python train.py --n_kv_head=8 --activation="swiglu" --init_std_o=0.00602 --init_std_down=0.00301 --final_lr_fraction=0.0
Each number is 500 + 40 x the weight over the matrix's rms, rounded and kept within 0 to 999. Layers, rows and columns count from 0. Numbers have three digits each.

# o: layer 13 attention output (transposed), 256x256, rms 0.131, rows 20-40, columns 128-255
# v: layer 13 attention value, 256x256, rms 0.139, rows 21-40, columns 128-255
# q: layer 13 attention query, 256x256, rms 0.0886, rows 32-63, columns 128-255
# k: layer 13 attention key, 256x256, rms 0.0909, rows 32-63, columns 128-255
o20:554477492465455545508524491496474480495445507497542507489508482466466526484541444520499538541448461401510488544499534549511461554540540460502526584498523487470486456442496516481544480454489503575451520536486457494536523475499556487494521481536517471447476521536504542493454520485513522498488457460515536454469494504543550494411425523517448537563489481538484546428457504507566510477461
v21:513521450482553531490505503487492514530533503505497504531426552479510606523473535477462511506470599480589461417485425536499481494520478508487491429513512514551484468505514459481517496445486444497478451520534502518564481522476525462493445468473574609444552492531513484484500526451480505572457518533528470550452506549455525484502493437484473514443485438511494499483446516576539507520487
o21:511528445489530584463501505517461406515542493493511450504464561430563544496542505456490466460493510470482464459451561480555541535505522490536453457572562494527453475510495538507524497486472458492482535487484493505438504493488462487480540478491466486482571519513542509551571475526521493484495558491421509465499516525517522519509500464547469519469530519491467493548474520542468513455516
v22:503497471532536525507543527492489471479456535436451542489486546517445501522485485490457484444479506515502490471531424504473512534426450534535489521472467519580509519620535473536494426499503541492530534456484522547512475527484492533551451501526493516465535464474523495533503505475509473441462509537456419536494514500465528497461517517469541522482564565560479544443538485452505427466477
o22:484513533535445542463598566446528469564525546413477475477562470471512553427497506565494474538513512486507423568503557511533478504472500499538466520512558465496502462569441574550412532536456526520501509505540471454471522532468505521546555475532560515473550507580508454514479445542463450484488483433521519490448513474527465503560449557536493535491507514500453522498523473520514516546454
v23:548585535480437462495476529524483495524535445515484501505487508559496479507478512478483455529570505509514458521515491560416520468422576524523447488459472503467600470455433499519450551487539469425461434463527545494466438473519472539503502468523540528509528530478477520469524499465502456503495497457457509589544520506520479548453482467430452528516387461569461491599572522505464468513462
o23:578475545481485513488478510502511549482501488439519492574459404529523559493467538517551498570534483522536500470461495523438494438464533557473520528456471484528498504473444508537474463504532486507545508478460495492473486483511498497495495540482528498484499518520502521619471596503499504498557441497472481551496479510476535464478505519451482465567461504526535546478550518468367507482520
v24:483548499438560558482559512500447502441483572476529556509545493468532513471500500469479478466494544499523526431485467457479440526570499475505480502459515555480483604449565519485512538503468456501487547474465585558452510364464500453509486528492454493515541586580462526449499471490480510551484542538486433462421483507512456528479500516567577477518539476468510548506454472538469507508475
o24:564497527525470484525488559505515458477503511538461493537510493495545457557479467480497494513466487481532461459429605474506483543496519484439487580540497536532502463500452525506490518511503592507451392464578490489477486509473524455472466494460518461473480430566424552484518504534539561488531466453469507449519522514467512534539427475537493483471497500470425502498529497443458469447438
v25:525535601472535499563503459530464483509525535465438549506446497510529485493499498475489537488487506545464446490525483550470542492430492481597436474552437460478515529534560495490528472485497524450505554475465564535556458540568475493523518510521501546505537466512567467513457529490532494495544498449545498541531539460444520485452489467452513494558458492483499562544468492465475509472556
o25:460503498536510535436543527474486520488519490433469540505468472519509485515488537454527585537464502577400522507503529471465447466456465456464523544473558404497513489504511506518482587512467511473516464516507503533511528466490467489528530493477526460493482476523555474510501453538547464434544478511581549452440488527501539442452423544428499520545505486485498536505535491488476457491466
v26:515483486550589444475518492461451487494513529456563519489488531463510515484465457485521506564523544564496464497499483527475545445503539537496635523503509502483495438496532516529480461464494493520482486480473522473565498556541473526444428462544570475567475499484499513507502460496465511509452498521471509513471475557485443507533403390529424552523497516517494481508450466551497603475491
o26:493468482511473533542512476495547522438549476509527487476481554482465467492503502457450499505421443485461494478441417496474425560484517475523504491546538484501428491494430495510555488540499439456500481460488467476465460486533529580550477528539453449502507475491483582490470415443486468462492587462503451531570536434507481487460509533482562479545496506550516556440463506519503508477551
v27:520501458521594529586545463484492552428492505504514514557490485521463465555460547530560423479464495496498492478488504480441518464562460538509530550497572459528505454549517563556511568508559504486473513568511491487506525478457571464438564436444439518479473488457502433500445593507467532505536573528395515510487490483432467404486532519493476446517555461516493489463526527570501540503480
o27:510460485529387471476505570518512546514436500467546514502446513533537482535498528529431464506531431456519534541566443507508484465413523514477433465465506507473500584523508541474544498513516508472461478487526496503494435503493512470535490478468523505489412495492479496432502470464451536555475517485480494497485518497465517466464530473516571443486504543476494479522443483486514541552461
v28:481531489535452447450537428480466538508513457467560446574521482513497515554566485479472493511534548495518456503508495479532499559515525536512541501547466481532467474442528518516465461489501444506447519510522486505553437522569468495558467491509451493544538486521540451517499465540465528466550437571497487474526464549520471580586492494523510512517532486421503461471516456529496475504503
o28:485512542508474450537492464512476505453398607473557536463500515563496561524458528469499495567492503544501522471466494550510467499521532483558489512536481529478524495495514501522528488488517537473465515486558458465498537458475501523494518493525445499480548478509523465508525560510474447474516517519498458502498530483460491536475486462459481518474505534464518493475468499499534512428613
v29:481481538481504463439483488485522571564491534470472563476555530550544534532533472576501504540578535517515439573509467561587514549564522498493550521506497449455467450456519494505553526483562467440494454499486518486456488484509494497488509460450491485491538489489488488434528536489482529458607504539498422563584463431449465454474455412488530561526519471463509496552503508548557498531503
o29:554446462408454466496519521450487418510466515558520506522588489566575496515507551520525525511513487583516487504430550523480525477546487496557523442485545529510466539432597549579554508475587475480545499498571495530534536525453486545514500527511530509544518529483568515470434508472406498455543466521492535539540461516524495475446445466526529468537563498472498440528514536523499478484536
v30:456457439522489445575442509478516510479519526474455526487513505506514457494509533481524487475457469536428505517468542529452565533486453474513442513526537453519505492554570538492513538566582545479510522463524515550486459499528501495472525571485425521450515490446525532494534577508504540436464545422481502559586543403539525444486561553566498442450517516505541510483542459478474495501578
o30:497532476499486549450449491472475494582542431453504524473470537548468444525508521564471494521499505538492501491533501522417490514555489457465533429534565447497509518487528545465530558557467490482484458501448522451547516529483491501457452577532473523552410498560530441476384514527479511467511435455491476455542501505429459467531460511489487471484531504467497508583483533473507505542488
v31:460500426515470466550449492496482482520481472470463508483521504514422396523527449582495467549521520483456458534524498551516505508501493528515522519521502481474504502510511509480537428518512497521512477480456488429456526543550482555486492487519520472527446520520487459456425488433492542522560530510477519558534530495527476490488516450427483476556471484500524463514520479480437499585492
o31:436477491484477528507561515484494560486479491476477540464519457561490469514477438488515495536476447537563505489554468527457528476466440525506486575524485508538467502473465518549503523509518438536501451562477477486548525453513497509546513429517494500527529494471522559460541478467503521463453482478575472503497498466493481510471526446450489531424432484456398476501533495473507489594443
q32:488513456469513425523522517540505581494487563504550498484470501456501531527490498495528473490449540562474551487500526480528484465457531497486416520473495522543491481483466512451507499484487432475496499525509507501488464499473484475491440525553496455498462528471492519489530534564511465546512537525472479513535450486433446500477578523544477475545477536473494511532560488481493470507488
k32:512506550502499542517459473497475481543529484487465446477515468434502511451471501495506528542462419547474509531492457484505502500481465458465491513446518480423519485498498465484524493505506517509466496489509490510496489492472512543455559508436430537460487497528503531531460439481537516479510485506450541501443475498524514484519476533510554503503457501546523508481502520492500484471500
q33:507525516524497488511473462465510435492534505478442502464536475495497504460481525489450532492482495490487533520448467497495484549535492457559537489479494525462519522482470532480518497522442495482492514524515548487480492533520455493501525500434491574505480503509454451516470542472498518519561506474461535499510478539487495478492502515465492522510500461500479497472485552546462521521534
k33:485488545470505536511524546534513491486426539487493502530543510490482515554493508500504511511460524504510522510491497496511496495537469496438468559520502503480472534562452510466452523555551519535499455495481511442459576514471460473537506482530469494442494460484512456513558487493520484524496484505474468476493489498489528502459541502445499502510571514489473493526512467474517514459474
q34:482510460376455520575509535461483507473507503514461452476432558536541496549501483491472560459493490526533535486493528515497458475446574539512502506483532528562506465518526430481462526494538515494517497574505478462535502433525457486543521550517463437551466546555510462482430576553504467481546490525469534465475420508496428471511466495563465483577462511569542529515477495428564528537483
k34:483518536514536463446502489530489488520515510483528467535555472477486508524505496528542494574457540502437523501525473537526477510494450461503497533483449521459485518525445484486505483496494504458535533507458513549527531522456510509463528510463500478398517505489526517489472513486476517530497506527449517485519497511485497501484498489500505458453483493491464508508534519516515501470492
q35:512511468451459513543505588492524521460526525547441459543477530516606479522556461474562498511529511536503517549550554474508547493469540533505452551482509547548494503541508496483470537462550540483464463551522456409526497455557536478529505490505453433500472499547461487500458576533535453466529498528450521479485428534435547499493484537535500533473468549524517487505486529447546501563511
k35:480467501546534489478461485449516499531463490503523497531521536474451543553490473472505498517463508526534514512467483471461473462504489521458540545527457517509496541466474529467523462478497508502529509496504423499470517459461499528492498531483455504470504477544485496493485460496504545530528510470503525485557548510487497522507549468546511467464518516538487492510525495525500457462486
q36:485531520461434528526450510531470492525505557493463545530489527471530487488501550525463493506501511488492488451514479404448518474505422465494546490497510482517502514450524504491467501538514481481527475506484494578517584498483456474497536512450509555520432516492560493496466535527487522482536501530521503473480552470478444474501495491504518485547491489465572518467540504524506521481476
k36:482579501466474511515495472520491477495477487469483549532536507526515453467480470477471548496537499548488459504529540576513499498428527466512572446514478524446525406513495503455462533534564521497495550516532456543447461452498447511527475463489531564535467562483550490511493442488558484468506487499481512485431485501472482434466505463444517530540465466551521457503490511541558499508539
q37:488453515481495478461512590503540533492537617569421396523513589523475508540479514406502482513534600533471517562532483401423520496558543532493427499535455503528485573557512509496501468459564543536423503569536524464454464590432562480472551565558519473504454531569462510534544468510496455481515555496462492517516447534529550594484481584511561507506459543564492517528491510505463505585464
k37:495513496469492496445461490489521530516472500489487446492505514436506544516480497483521464486527493507540510468521465515531484455499495499507547533479427543509540529506479493503520523497559514503474453510499512494507500537484514471498518483524537498519466494487508500454477523513568515512497499515499492485493541482536510476500520540439457496495506475524461503500586489470519486517486
q38:465516506495552513469592517420561450474472420487569500498509500482586573570561480516614500481533506479495511493468573503564545450537439573528452493494535464478439553532419569511557533491532494583500487471516490501526482430504540536488544456441503405502475534509572486518552452499509553543482511544503485589359534464526492449460569468479465458473468565518508468594532529469475462435580
k38:486467543530487497497515461428521557445483525463507510444424487473507515492449481509517448491505457536500497508554469500571503464541481516486511529445476504513533542533468535584535546480454573484517514493506496511531458516488485486520507483431494482486491490495541515454566522488508457516497542483504494517503512482554540536561513524545435472509488525521482502562532468475565438517486
q39:508528503470533425509550528530509442523461558523492584542518521506509477473472583434504465549456502535612514542485540556504520508535539459419468483469476524495455500497548458524541459509485533509567464488508486523492508482466499446515491468467528455513504414484475453513455579546514527516526527453552560500458469517494538504535515496514536467620459508514461561521574500471499447431439
k39:477501444491499486548457527548420476481501523508521510554501487500566518468526516481488533451533427583520495542577565425512522520445474526531515572453492498547526496475530493509525468499517450506516501494480536518488522487477460477446480446534540489512476440477517539468481470549499522470447507540546538517507491452528529499447509419549468525538534447484456506523550515490494474492440
q40:534546520486502503562535491514530535540472488508458544545517450538527491497506533451488513460479544537540511398472538473516488480505540468474538441491559448479457560483570568515524467521509547496471548502511523459517504529552519449443471456533523470408456515485550526475499512531546497526445514440531485523499491454528429508581471497500453553556500557559538535466517477506508479443582
k40:534520522527558559593478509515543484493512520440502511495459533476402517548558532537518495522488519562477489492602545498484478516492530491436445541497453469481559433468468510592542509492529422564485503507503415497505452549501558448477480491514548547510523464514526552461494539525548501574527469449502514558573446450486495437479503435519522576474478520490553485461545503528483529553478
q41:493519525384473555544513520539503533540505487479432511473529502463500523574479437552491517511529436494503473488518523476472491532442509511526526517508521438538517516495565509554495493478528452468514543540533534473491381519507398412538476467459478485534482573515562501515428444501504563544475477466527511475526494419559474458424478511504447533515494451492526519486483457488400494445508
k41:480432554553592437489476490508520383456646469543528512480482478445460467467541525504465491501524489486500530409496498470487499556542506529493525543511486527548517493538520456471546489470435553529557481529549557496483479586493516479532458494527589425482503522509468525505506479508392505472568417522497519585458543475515517487460482571545536463493434381542462585503533533462508544478531
q42:510449475464482491454471492511540534475533518482546566493470490523479434560500509427413463530473417503458493506511453435503567501517480491487449535490509461472475508542513573556539492590508490497476519445502542531464473539420438486501509537529526514455580512391515566465490461463526481498476517527455466493512563492530458557478513498519537517470519470443502565478562454560521458574460
k42:410497527425469446498587509521476507476497529453571507496454536472499460478495570469500472492494465462480514484529517466485525459505442449503466546535469514539480481543507520501548473542567475456456535511477432540537464522525521433480505600481513547515545510445527524487513463487480491483535446495421430497489494467516561556473564476470449492449520368551488516495566439510533511526596
q43:556451509461501438492534562487479489463449496504465501481528535476465519504508553484538486469571530539490500509445464483489572503483487481455505535324400468471530546527475479474424471539504520433546486477482522550446433493503551470502518530485538464489485522477465551533508457504509598552514476516524549505498475473476551400470453498513589525515496493454495498490544575528507593556497
k43:550494485528479451525445452433452560561563470536475476452528455485445546529511519488506504456507518448497529439453464477518544533465452472446637453485520511510564572519503465528491445481485429449467505505525507518568496557520475515566536511512461513420496423500531513480565458504463533493497502450563544477515505461541539495458508571520420487493466540516564467487589525525503496457499
q44:486527478513512515512473496511480427557510502505477477495500534454499461562489535502434571515500520488460541475516484511490508509560504503557474471544482542521485498482537541505518509540481496529479504444494461446500568499493570531493490527483528518521522498498509463484527481483458475546473490498493537437510478482475466500495450484491488491523475491453538562432490494508450494522546
k44:510451518538498466513487529538462510541484534509522536501412524539488518518497532517496471525504488531472512516502504485514479529499499527488477544465479488443497553517518511491538519467484496567525504495521467490447498527514459466507464530468482480474480460494516490535503522472538530449514537487474464541499498468447489468489517446506520488466537517488492446508579546548495527456509
q45:547479512499500539505514476513472497525462482512515481442544465514495483499481513539561477483492484462491433531473482503502521514460423469481578476487447504434520513520479510548483502497495502479476513529480488509497516551502493490504499469468499532485542487484536522521515486486453525482491478482515518493515509529500516491514428506417489521469504490465506493507506523520502529456532
k45:526559452455511553439531518532508516458538479504514503474477480507502541456473466462491512477545514500501487472508531542529518461477505452505489439530472482579550399490478497504488567525527498498480460512476586516532492504497453508530517522549469502535517495536468480477501488521552452519493463494507565454491489564533437518496520558500521538571462531487543495478414465496528515546484
q46:450498521535502498488497469452523526515486493481524519479527477484494521520506511513481499460507508463448513519467424499513452510481479441515607489444486535513500526505492492550505509549481499480542541498474503586494528512485506541468532517504511558480477463452523491550460512499479505519518471479496535473489521511513481512500485470473485510525508458491437548483472526543490510494540
k46:564554442507520515540515550573472486475560444512519501502519505501521479464502443511500582442520485468480467530516489528508515503457498478521525427535531477502528400542488469470467486505511459476548492548505540494554471489470431535536506524482499496521484506507485473499542475485443469459505504539433467490467436547508483476486436498484527522507482491547559500488483496498520484523513
q47:471480495480494513545499485479521468522502480477496525543463475489567549475510474497469488523422498484508519458472493472501476435461455501499530549452481505486517534498485498469566506549520482467517450437499485552492548511480457528524482518424458484468464457505517540497521482502499512517508537511523507517502544503487415484497503442463510491522483514465472566499506540493555458512495
k47:469535507452532541452541516563512514488513466541484501544513480511529492534528576480539576469527466495440434536497520516530503507453506491459578439596525513457527415523531509425489480507544500507533541581525472502553462489496448507510514520483528505522475586463545508522506465491529475512553458519495529487498433491484564475497500482481517530569476442517522479471435472498509551476519
q48:495473532597453508475477431511439522475494474429492539483466504501433506494480547495469496487446458440483478457540447510491435515468468489521572462551483504504505478361547516587501511551477436509564530489472525587508593563466475521451544487475480602557487467435576537493537461508493525535452494513540461527566556460540442512482537450525445440526524493398503524417474487561469543433438
k48:493548535457479527528464539517480449492515518568487544472503466476496540518457493478558490525515520484449488523505510522488503552510512479509510486503482494472531482557480472521485457477551525571502501497515488437482467505497521483516475500478589460554469568459488490457519541472488506494471481567483532471461486466483501438504447503401513489570455490556498488528513483476507536569525
q49:489473488522481474508447469534507471492490484481538567530470515465463485471527543542462478508471478469473520514542508442483468486519472511519574508521498498441481513436522529539550432497498514442472512471507481608486504535463487512491435458467499513485497453438516525543475413456495493520463560478524508483530536488456530478465562468486496434497527504507497464495529515507498527521444
k49:553599440460568463560516515536564492404390516527390511521508528476506510484532453566457548453437469454471473525480529519613549484501439508569469451567529542484549446551561383529430552556479509460534543530488557497522452483515490550494525510547497467538505545480470445537544497499498427479442422456540432390414517541532565490463464544453514517507430503528432503505510402559541585507559
q50:489494491540497526503562463544480520554529501545445483508453473497434504506454558491430529474456543543514499533528479428447556511481553540566398459500515526551532494486560475516497479582453477542486494616563491589460499505498458491501569474538496541565492551535556468465440563562504460534511522585512470521495422489488485507551592497531462442610444521461521496508521451528529468503440
k50:450523483543482480532457500471499546522493485489527516426534505432529563500508455578401511479500587454561504514532543515524510551450537437559421428495519422528539417497525503576434564525467545486543547443507565522526471373560493530473585483477491386533469508531507457582483523477508492462420464577492441560540451470533477478467515549543466476508458501538529525500475491451433485491501
q51:476533509496568512502499535461439480509527530586503472476535561505476508524516512531497448488539519527484485481514483460494537494456522440413450503468494476529498434534483468524502541545491512589453515510509518456535497415497509552559490462541447454507493483576462430508616584539554556462484476493535527498432480515491445478483488555489483491520514537555389468443435489472549497559516
k51:414445479457485425471505542524492523543433493454494497502512474463473496571442469488465488480483512584471508458476547562467518522499553510567469510550441444481465426526479547557534443532495512487457505471590534473510478452525434543504520445503428530420485518571487547527457499443552520495523516425523471469530526500432534519610501509485518521560561495538475483423480540455507496528478
q52:517477485468432513499498502552470481500471512497489468481468543517501500490507510473479574541532534464465576626496481505516417524493515539518511463493501470497507455473516525355450558464513517491504552502551491501528441525501493485495429543550514468502444513458532500514455557467452499467511479562499507436494483471478440580472499495509503455482601427465488528423457488503540484450528
k52:488504547525484476480515522536456460471499506559481502528474506560460518455549515533491480540441521483476578497568477541506495464536507498527445506478492502434483470484522499453493576491536565530453496488540456490550517472443495500472512499449532552567574483466473443578492408461529451496525515534475544533529518540473500532514469489553534491565431493474470470526425599552490482446477
q53:442474472458466444507489513491495574447566468450525571535507439474497472495494476474478491440470486517508484437480450599486479482450530514449469427573536540527422492538499503450533498469440408551507467572508482494507464475518552545482488475532445504459507418508419535421532512466531528496458482448439521500468505479530394553487540466529475485402509528513503444427488507427516500522440
k53:457468504423561517484486497509501569428492483480510494525467506446563422514524490509500469400470497485483530515524471538523534527542514520515470520541455510513485522546473542472474539414571462451435541446443494442500407520456479535461499509504548521487565508414499549465480580502565494524530480544563439533510502559549450488542481512489568527478454459516556544465464491508476480500493
q54:449496525551459536524515459575513586531520489484533548454428534520456511523441560506479509546499528451459520469478440480529511435474450488462515484539475539490472473503488585562509496523516509460518521464446520513477481488482463524520515488479471530486520467455486465523583513504580514495500509465527510507493525439469471463443530545481473469515451528437455524485550567539561475509593
k54:476518486406493475532410501545510517410500556554476544486512510516496465498517495511556443541505522388497495555478538591503571453519486482547466508510461526451481554521482536540464443488504389440500540534490526491561514511426583503561472538488489458511525551463511592540527454514475465458514583517508528453590503439518502469546482498429463519552543505554481506519456492489578503488570
q55:526493498475511543453463475529430479536501477499451498485489509505512518494413488484482516520417472541458508527402575432531487477515480446540520376466512500477556498460523515505531547425517547512503445539440500465497487504514491519564501490479473501487528535483487477493502454544519463543471460549494433553511484536568513526515567550490446466550538546489549520515506488489536497482403
k55:521432415413504544490493505504471398435527524478519534466456525467529495545544452529465483512450455520529493560505506511465446518468534413482530508456548529499538482451560542524546486477490522451563491525490507457490476560516531542541394514413599492510462542530494461543544536490438468483418523574497477555523466512482529453463519482498449524504428510543576478503477514487533527585509
q56:532460469478480445568541496535477506509416513423535469528551490526457510534538559446529464515492445461553473547534497504533523467538481500490531469498512511525526494581455481461469474527463410494531555518487510571568537479533557477525515482523526434466547515500545549504488475489474411542487572516540432485401485508459507568500583556467561492455539521529491511474505521478544471487468
k56:539452388538455453543483505448505490551499527454582498579459562507522556426454449495480473508439491527506533497506477503432545607504478535493484491533528518550529453480541551498473496492531433444531495494474467515507523445436460524503583573478514548417446500464507579550435419505563523517466579538576493524435528497500515491592489501480542526473506479491524477511493513639490495461548
q57:529546542471556495458495453515530479514507486503561467486521497604583539553523484482553455523449516516600494457576487515508555523483539554499508489519455462523488510356518455498476539551485401446459504536481537576557512479480487457480465539445444501464502460514510487522427557491447447538512520496545508497501533510463453544574428476503534565459519507482449592483488520524487466457565
k57:537525550430481548498488560454582509456474560494516505520567480462526525513498481485507490507527500503508504475542471465521503501495466499507460521479479552528545516452513443540479557505501513548458500512513579470557514503453515564460494502512500500505515574467525529453481548555480463509514455504458536413606469514556427577459450546502487507541477457502501622462522428469443451597552
q58:496487529426526524452475523491458479484490472461516477561561491502508515524461465464467484562484453503529509526495529459497551479488562434503515548507504569480489510459566582523435545514375468436487539507447517532489505403515520499502459531530499449541510454553436415465532494434425528470493501540594490581476490520585526511467430546491500519501551485502443407509442504539575499582502
k58:474496447496470524466511530458511584498563574498403510514633455418426522594443445509444391510467458507509528437451472536543475498466530474473516497490537590525432500479585524494500489571392556492469487552495478500545455508546507505492535457567485515494497515545485457480497473445457483550446532456506483516448480567511461535488576482470430506429524449453535419486500505502496447574479
q59:499493492411558471489510500501522526483500440550469432465516534498538478460551497406463553391431521489520534575472522505560517504432463552522428494540516619529491419506593405428516547522458462474506486493518446531616494502582477455527505500543448533528488536520508501455468628494437464519559517467512470452460469498549458572460488469532485554483503485532507500478508480486495545532549
k59:452503467475491417486481556543495499478511494563474495479541523565538435442488557486533508505534473475482436535507473526638445464489436460543402479516432519473437455459533413490540558424552501496450536479548518452516548448537521521452488597472580496469527458529487484514502521471444563467444534431406552515529575558515504540478489402559508524463544457513584510442559550493509472463544
q60:508525511455466568548506489540473552530450497596462523524480483521502442567438467457430577463470429539498539488487489479526516515483506507467540480475565529565523445480482474434508568487493527542410461498438546513475507430548470454444471582546497550528542566498494544519543534531498528509479537465509585454545460498462477520447501553476484534497479414482558513558508498429495447458496
k60:486496496497579499517448511591516541480503470581466493533483542543451502516482475502501510532491471574559459399472535569482458454450532533474523527489538531522498495488480501502511574514440540449493492485442491473473518453503432540432535559430454558505568468453473517519426607493475525523438494506500475464507413532516440441530515455533433473556499509516516526450542459487495438494486
q61:426521512489537451516496484495465519491417592522529450490533472542648541499481495478465564489516510523569504516490508483536497484461455447578521440458519470486537529461552538450471448464595490491468483557451559512445563528612480433558502534532521453530539399462477519444523483505503491443535597498548528500472489552433500464466447491432464522544511450565503529572503609514520535478534
k61:488512463524563497474506435522506493481581489494454448556471578481539562441490494465470467459552504525503470470502491443440530513507467486532513434533461519593458531514537530451504451551535531494492524546551473551436548445546393507510496519556507548520569471497447500470501460562496515538495500514614518568463495421512521488464571494467518454447523524535446430462443537498512496497482
q62:512495483558514456558515518509528503484521503451470548453463510537449497496431522555544483501548454504470532498532532595496551490499515496565460479537523493440433465473469480533505485547521517471474559562489467486543521480503432495569503511433550503453525515597481563504476585513476551493431502467495562486536487527452625529514470457516506511482504504558593440522504504553506491482492
k62:451487495578504477551518475524482557465515542531466534456495501506482440383498554463515483555531483467434542486499473565465497506550422492560388486490494519542516433456462514548481460545544409504479511427480570539533527439542446429548436583498562522411551501554497546475466457397452501529427579484450517511605548485444422521531403523558560497544514490450544462511473527483532511513454
q63:448583487526543495511546545473432468538443532482560515501503479494526504470467553550409522478437524479409472442534460498582498478528549528518475487519491528454457432459534485405549516504573554433455551489555393458482534522441442515542448529518526575528497476447482488472455504466578535539555555513514497477538550491468493498488557457479483479491494551450539451392517490529476477500488
k63:466455493525406488470480544467505474534526552508464430473550499483541504417530610462443475452486491494424499513542479555516452493483562448520441478516551531410460456480489487534556472491505449467392479498555472492492460547502445495525521523533567508456459538463534506503574461452569460510505580476494454535507515568477604555500464497494477498459471508460487437402498460579542449554489
v32:488447485500563476537527521546547442522547489527532457515482536505488480454473505533544468458513536540539586514519442548485516530487500461489465511512464500487584420475454495477438514543478482455522452501514423515547595557503539449459563474470415530503521516433481501451400510423519568417577482492460533453472419502503443433518506502526500483450474512553540404473431526548531492534522
o32:481558464428535505468480445503475519549461534489466609489500445468470480455471458551465488543468484507475510475400505524551545519554495473483531430586499538552516518456496559523544483489445485590513476539487458569534513413565500478517518473498549486492482432452468497545548538452470523541440501498588480509512517549533549578484496555511470546538523478563500481531522426460411515467477
v33:510531470493540488521487496504501525507501482477543458469517508454499512467509424568481490523504495474511505423535496464583498483574504568500489529548433547503527481471427489547544501447503526580514555542515565468421499444467490485496554438549501489453564506510481477467434525461472516529492560601513547569483550528526539548550456440459536599466494576513522492493506481538518481460572
o33:497487487469509518494490428551463418526442489493460512469480550531491513442537547549497510546508478539458540548512562563428470527419511530491454407463557436522522519504519549467513435535423567516510530507578528515488506534583516528505501452475498515596481497553467525470563520506576478386494517491468500539557503512534523481488514469483465535575467562501518505500497485447501518534539
v34:440474527463511443564508516507522506516508516511595516485517478501519616478550507499528491449462519537521551506478468497465532540457424495423543453455464505437475496445492418516513539508411493537475492528582424489553589560498509559577553491529493498501524571517485526552458505463543518434481393545485545491496498461592484546484425495513521475525482563486458445520474450448492444441497
o34:515542464426457484486474523512415462537493526502407518507527524520460492485498518523529505541519527525493522532500520535571506497529564506530541530526510473531542407530537559593482466503562532583504545463457489562521476467516505467552554463539513488459532496532470510506541511515477512518518482497551537488483521514445529421483525486443484465522500496475447460453502509476570526554529
v35:467510479575486584523481540531541551454464525451505480438528542502495516530468437492488529583508421490468527444485519492543547528510501534488514468490405517530534440438549598486580481482507485477515454519484512514454512509466502503471513497518481507476511483495551493550538511556404486581427449547446485472466418503402542493552598585513539571494546511417474587461525442506517516477442
o35:510524518485550520567520572504536447549529465487469537498478577471487506467486499507537500428490494561516490485582537520468456520484484505450527526561502544491466509515514534539499542452499533472413463448471451436541500455476561468561467539462499452513538565488455581454493512477525540474504582487453533532545472473490472556494451473550512544524548536485507503611489586576448461486526
v36:539426524528508503484504481454532568602507543496511529572530488528433493412510501499505401529465449533534439540556532423498490530415548481505499454471497444567544528542447463513491451518481492438531448515422483463471511539485493450529494544470544411544523578500499465459539504532576497578562533407520476579574555448474536463448471473504479528476509464492503484501481483467545517505483
o36:538537530521517450478502489474539530453455525506509505561472418530537530454525526449498509461558620491497549466534483502496541540488494501505449515563495504465565459488502488483446580432524500458521531493547529494537499493515489494463489479563523559480511513516566585556562463534426412475526478488495475536568452476466479522508457584541542581481544473526520501505516487562493577503509
v37:493451451510452500562481550492539557533498478431499511512490508485516505494490564526524587474489486471539486488478475528482479541481431467467471500522507465506452441509525511520536478510497578482439513497533499450553510590461459482581555470426475501499497496479551539461505441502551597476477481411527515511489484456457508599459467503479550470543487510565456486513509454482603494499531
o37:480497541530449526488480506471521494404478508571482525577549431547469547440446446459512475503571493446581567460440481493550465470484501446492526487498461502456538582467497505508494513499500532506478447492505471546538542462545559557470503475522480494491511457442431505508533475571495522492515511472531485527521500497561490468486536505511418466541492442534508481427549579491461478528507
v38:430556517521465544515533516491505526442483493489439449585499434457529486545396542432405581534512453492579501531494486582440475548488470495537479501483548522514501524515541460557581433486506475501478516490530536461517511450480500487527489553449482455521451462453532514535565498542511486515432491455474414495515513518451543556492540532528525560463484506570469518461491487437544509489490
o38:474497477532528494550438537516563548487490515561535530462476636554550504530465553448514506495500544496498519541524533446517455457517462546461422494496502511406525509470497513467432483445446522383515490462489518555530497480490493486460522508503471539501484534418537444466461501480506472523529589542505489535447423519542429475483475488509513511431414532525546471473543532573465522518551
v39:495518524499543508478506549547509491531549530485451454459475491525490536466536480500462455460502442542508422548467481510547532436548544621616433449528506510618455505493542481477512480504414409457478457506555500507502472484539496479406522591527558483481458478480483573524478566626500478557481498547491478501456509483491493462477576508470538561463543540529559518535520488519459478542489
o39:561550496543451545427462446501455451487532467476513474512484521466486432507553510504475506447487529516456493463525548504478549515563455454455547476496467489516532564420434483546498395504510504537477514516452525456503478526441478542514463445491556577519521515523467460546490494460438447481538521487526497479572522534484488503470508485526531497552495484559485516489435492495537540488517
v40:487484457528455493496526536502490481423539457531485485469487507453493582511516466500458516538537425484504561460487510458536523609554531528524506484460422511456464476525455565472507507460504563503540538531569528543491513470469498568508556446399453519510463439480503480529477469551477489396476513488491551510512476521535487557587529488459555543461520541428562535517500434512527500521468
o40:457533516580473530505399516442526476537481617505548514483535515526551499490519501471469474528512560565520527525528454575511506455473500496453505487493514540545570483504517509560511588516563485538515479462488512474524495576516509476523526391489480429557505496465537496385474480534595524489501544521494552493484516549454462505511501468555544480534526561587524536463526523473567467459486